config = dict(
    n_layer=21,
    d_mlp=640,
    norm_eps=1e-05,
    rope_fraction=1.0,
    attn_scale=0.177,
    init_std_qkv=0.0447,
    init_std_up=0.0447,
    lr=0.00492,
    lr_mult_qkv=0.5,
    beta2=0.95,
    batch_tokens=131072,
    doc_mask=True,
    steps=4760,
)
Each number is 200 + 20 x the weight over its row's rms, rounded and kept within 0 to 999. Layers, rows and columns count from 0. The size before them is the row's rms in percent of the matrix's.

# down: layer 18 MLP down (transposed), 640x160, rms 0.163, rows 168-173, columns 80-159
# gate: layer 18 MLP gate, 640x160, rms 0.162, rows 169-174, columns 80-159
# up: layer 18 MLP up, 640x160, rms 0.168, rows 169-173, columns 80-159
down168,100,228,237,206,195,192,182,161,231,200,206,173,190,200,217,193,202,214,197,221,218,192,193,231,158,221,227,182,230,207,208,221,216,168,219,219,221,216,190,214,230,184,216,210,215,189,200,188,202,208,166,215,225,186,168,196,173,194,198,189,174,180,189,221,216,194,235,189,197,247,192,187,211,195,212,190,176,173,193,218,198
gate169,094,207,184,157,197,199,199,196,192,209,189,199,173,216,190,217,192,210,205,180,169,174,212,219,204,198,228,191,202,207,167,200,208,164,214,215,194,179,202,207,236,226,210,168,192,196,234,202,226,198,248,210,226,196,198,161,189,205,201,200,195,213,207,230,159,191,186,209,181,198,167,190,170,208,227,191,237,219,170,239,222
up169,100,178,202,191,175,212,178,187,226,177,184,200,194,138,199,215,195,186,167,180,210,199,201,228,218,213,213,179,197,191,171,191,183,188,192,216,179,196,218,200,205,223,147,218,206,172,177,196,182,209,223,227,221,196,223,192,210,185,215,223,170,201,192,201,211,240,183,231,179,215,182,202,249,191,198,198,228,189,197,193,193
down169,103,198,199,206,200,177,193,179,235,233,202,184,199,226,185,191,204,218,208,220,164,211,229,205,197,201,221,193,220,181,197,166,203,192,212,186,237,191,188,175,231,225,217,205,196,210,179,209,195,192,253,182,241,183,212,222,226,161,205,217,205,207,187,249,202,186,171,212,223,203,215,182,200,215,182,245,227,230,227,204,210
gate170,101,172,176,214,187,218,229,180,225,193,209,204,239,231,193,195,188,196,186,193,200,194,216,187,188,181,177,189,210,224,195,187,183,205,202,171,233,199,201,188,183,190,201,176,192,182,201,183,186,214,199,244,174,234,215,202,200,220,185,181,196,181,205,163,206,232,187,210,196,215,208,183,225,193,224,200,199,220,189,172,247
up170,106,201,199,188,189,177,180,202,202,199,179,211,232,168,174,190,227,219,219,227,184,230,208,199,213,204,184,236,202,176,211,193,166,215,213,217,216,179,184,213,194,224,168,214,184,201,171,215,197,201,195,181,208,211,212,192,186,196,194,217,153,182,244,195,194,202,213,198,202,175,187,163,167,208,168,209,203,224,239,191,189
down170,102,175,217,172,211,182,225,207,203,197,205,169,192,203,213,195,230,193,215,190,199,180,212,228,157,227,198,233,210,167,211,198,186,231,168,225,204,186,229,187,214,188,224,206,205,208,225,222,234,211,190,178,199,181,210,202,220,210,202,210,184,222,212,204,222,206,235,246,239,199,232,243,156,177,188,191,230,189,209,223,203
gate171,099,200,191,200,191,204,219,211,178,216,163,207,174,178,196,209,193,189,197,190,200,185,202,245,170,174,211,199,179,202,155,183,183,195,211,182,196,209,213,165,165,228,233,202,228,177,210,204,203,211,163,226,171,200,184,212,194,190,222,183,146,198,170,183,207,170,189,195,209,189,156,195,210,188,162,205,214,184,257,162,190
up171,098,223,202,218,196,185,200,221,191,202,206,175,209,181,194,183,176,212,201,201,198,192,198,212,228,212,164,180,198,181,184,173,198,180,178,209,196,167,203,227,162,200,203,179,182,209,215,206,161,207,182,215,184,178,196,184,195,153,216,215,215,194,180,205,237,216,184,238,209,232,162,220,188,223,209,227,234,230,191,179,216
down171,097,186,185,221,209,199,208,228,222,201,186,195,236,211,193,243,189,193,204,143,193,192,167,187,195,192,200,219,235,198,207,181,212,206,193,197,193,208,190,201,198,189,195,213,241,195,200,186,191,199,189,208,199,241,193,177,209,205,205,210,181,176,221,195,212,190,198,203,198,190,205,201,178,184,206,176,171,175,208,205,184
gate172,103,236,206,227,192,219,226,212,188,175,234,164,225,209,194,204,173,226,211,198,224,185,201,219,183,203,222,191,209,187,221,193,232,213,196,224,225,205,249,201,210,199,192,200,204,195,206,194,193,213,199,232,228,230,221,194,220,215,230,198,184,219,169,197,208,146,201,204,175,189,197,203,186,216,184,167,219,214,217,260,212
up172,101,197,225,207,186,199,211,167,194,208,196,185,205,204,218,171,207,232,242,201,184,223,196,170,169,219,187,188,198,204,202,197,175,231,182,263,182,191,191,173,174,196,203,183,196,186,224,222,235,192,170,174,199,210,220,194,197,194,202,230,210,152,206,203,228,153,220,212,177,221,230,194,180,223,170,160,210,180,240,173,229
down172,102,203,162,178,186,206,180,200,206,227,204,224,213,228,203,187,208,214,207,205,203,218,247,214,215,208,171,202,208,167,208,221,220,186,209,218,228,195,200,192,209,200,204,206,228,158,205,242,198,235,246,152,197,208,222,202,208,179,202,244,187,190,212,200,195,191,196,213,213,220,156,201,222,216,211,197,190,195,207,200,218
gate173,105,193,211,225,198,208,222,200,206,225,188,235,210,181,163,169,210,225,194,212,211,199,190,171,221,202,203,189,213,216,213,213,226,162,198,222,183,182,211,178,173,193,199,223,171,215,190,202,211,202,177,192,176,195,200,139,229,233,208,211,214,217,165,233,146,175,220,224,185,196,235,197,219,173,196,158,184,238,190,220,196
up173,104,234,176,191,183,180,202,216,223,202,195,194,199,217,210,200,189,204,189,223,173,198,172,192,211,224,219,204,246,222,200,190,187,192,180,213,197,211,186,176,185,215,164,230,211,222,235,144,170,174,224,234,224,183,210,187,183,177,170,197,205,169,216,228,197,198,207,187,207,211,189,210,193,230,178,237,222,211,192,201,219
down173,104,201,172,198,219,184,223,177,204,189,225,200,209,177,201,198,198,208,156,191,249,192,208,203,185,216,191,210,180,182,237,204,195,191,151,174,181,183,207,191,216,227,208,181,225,209,232,170,202,230,225,210,210,180,214,195,211,155,179,185,228,199,186,193,189,192,184,191,173,211,220,180,208,209,206,191,167,202,208,194,167
gate174,103,210,196,215,222,236,207,153,232,182,181,187,163,186,183,240,196,174,189,235,210,182,222,217,232,181,208,183,218,200,185,201,178,203,218,180,185,174,186,166,194,209,164,213,183,226,223,190,194,208,165,182,185,200,201,198,202,220,213,185,201,199,229,202,219,174,183,216,166,182,185,181,246,219,222,188,163,218,196,185,217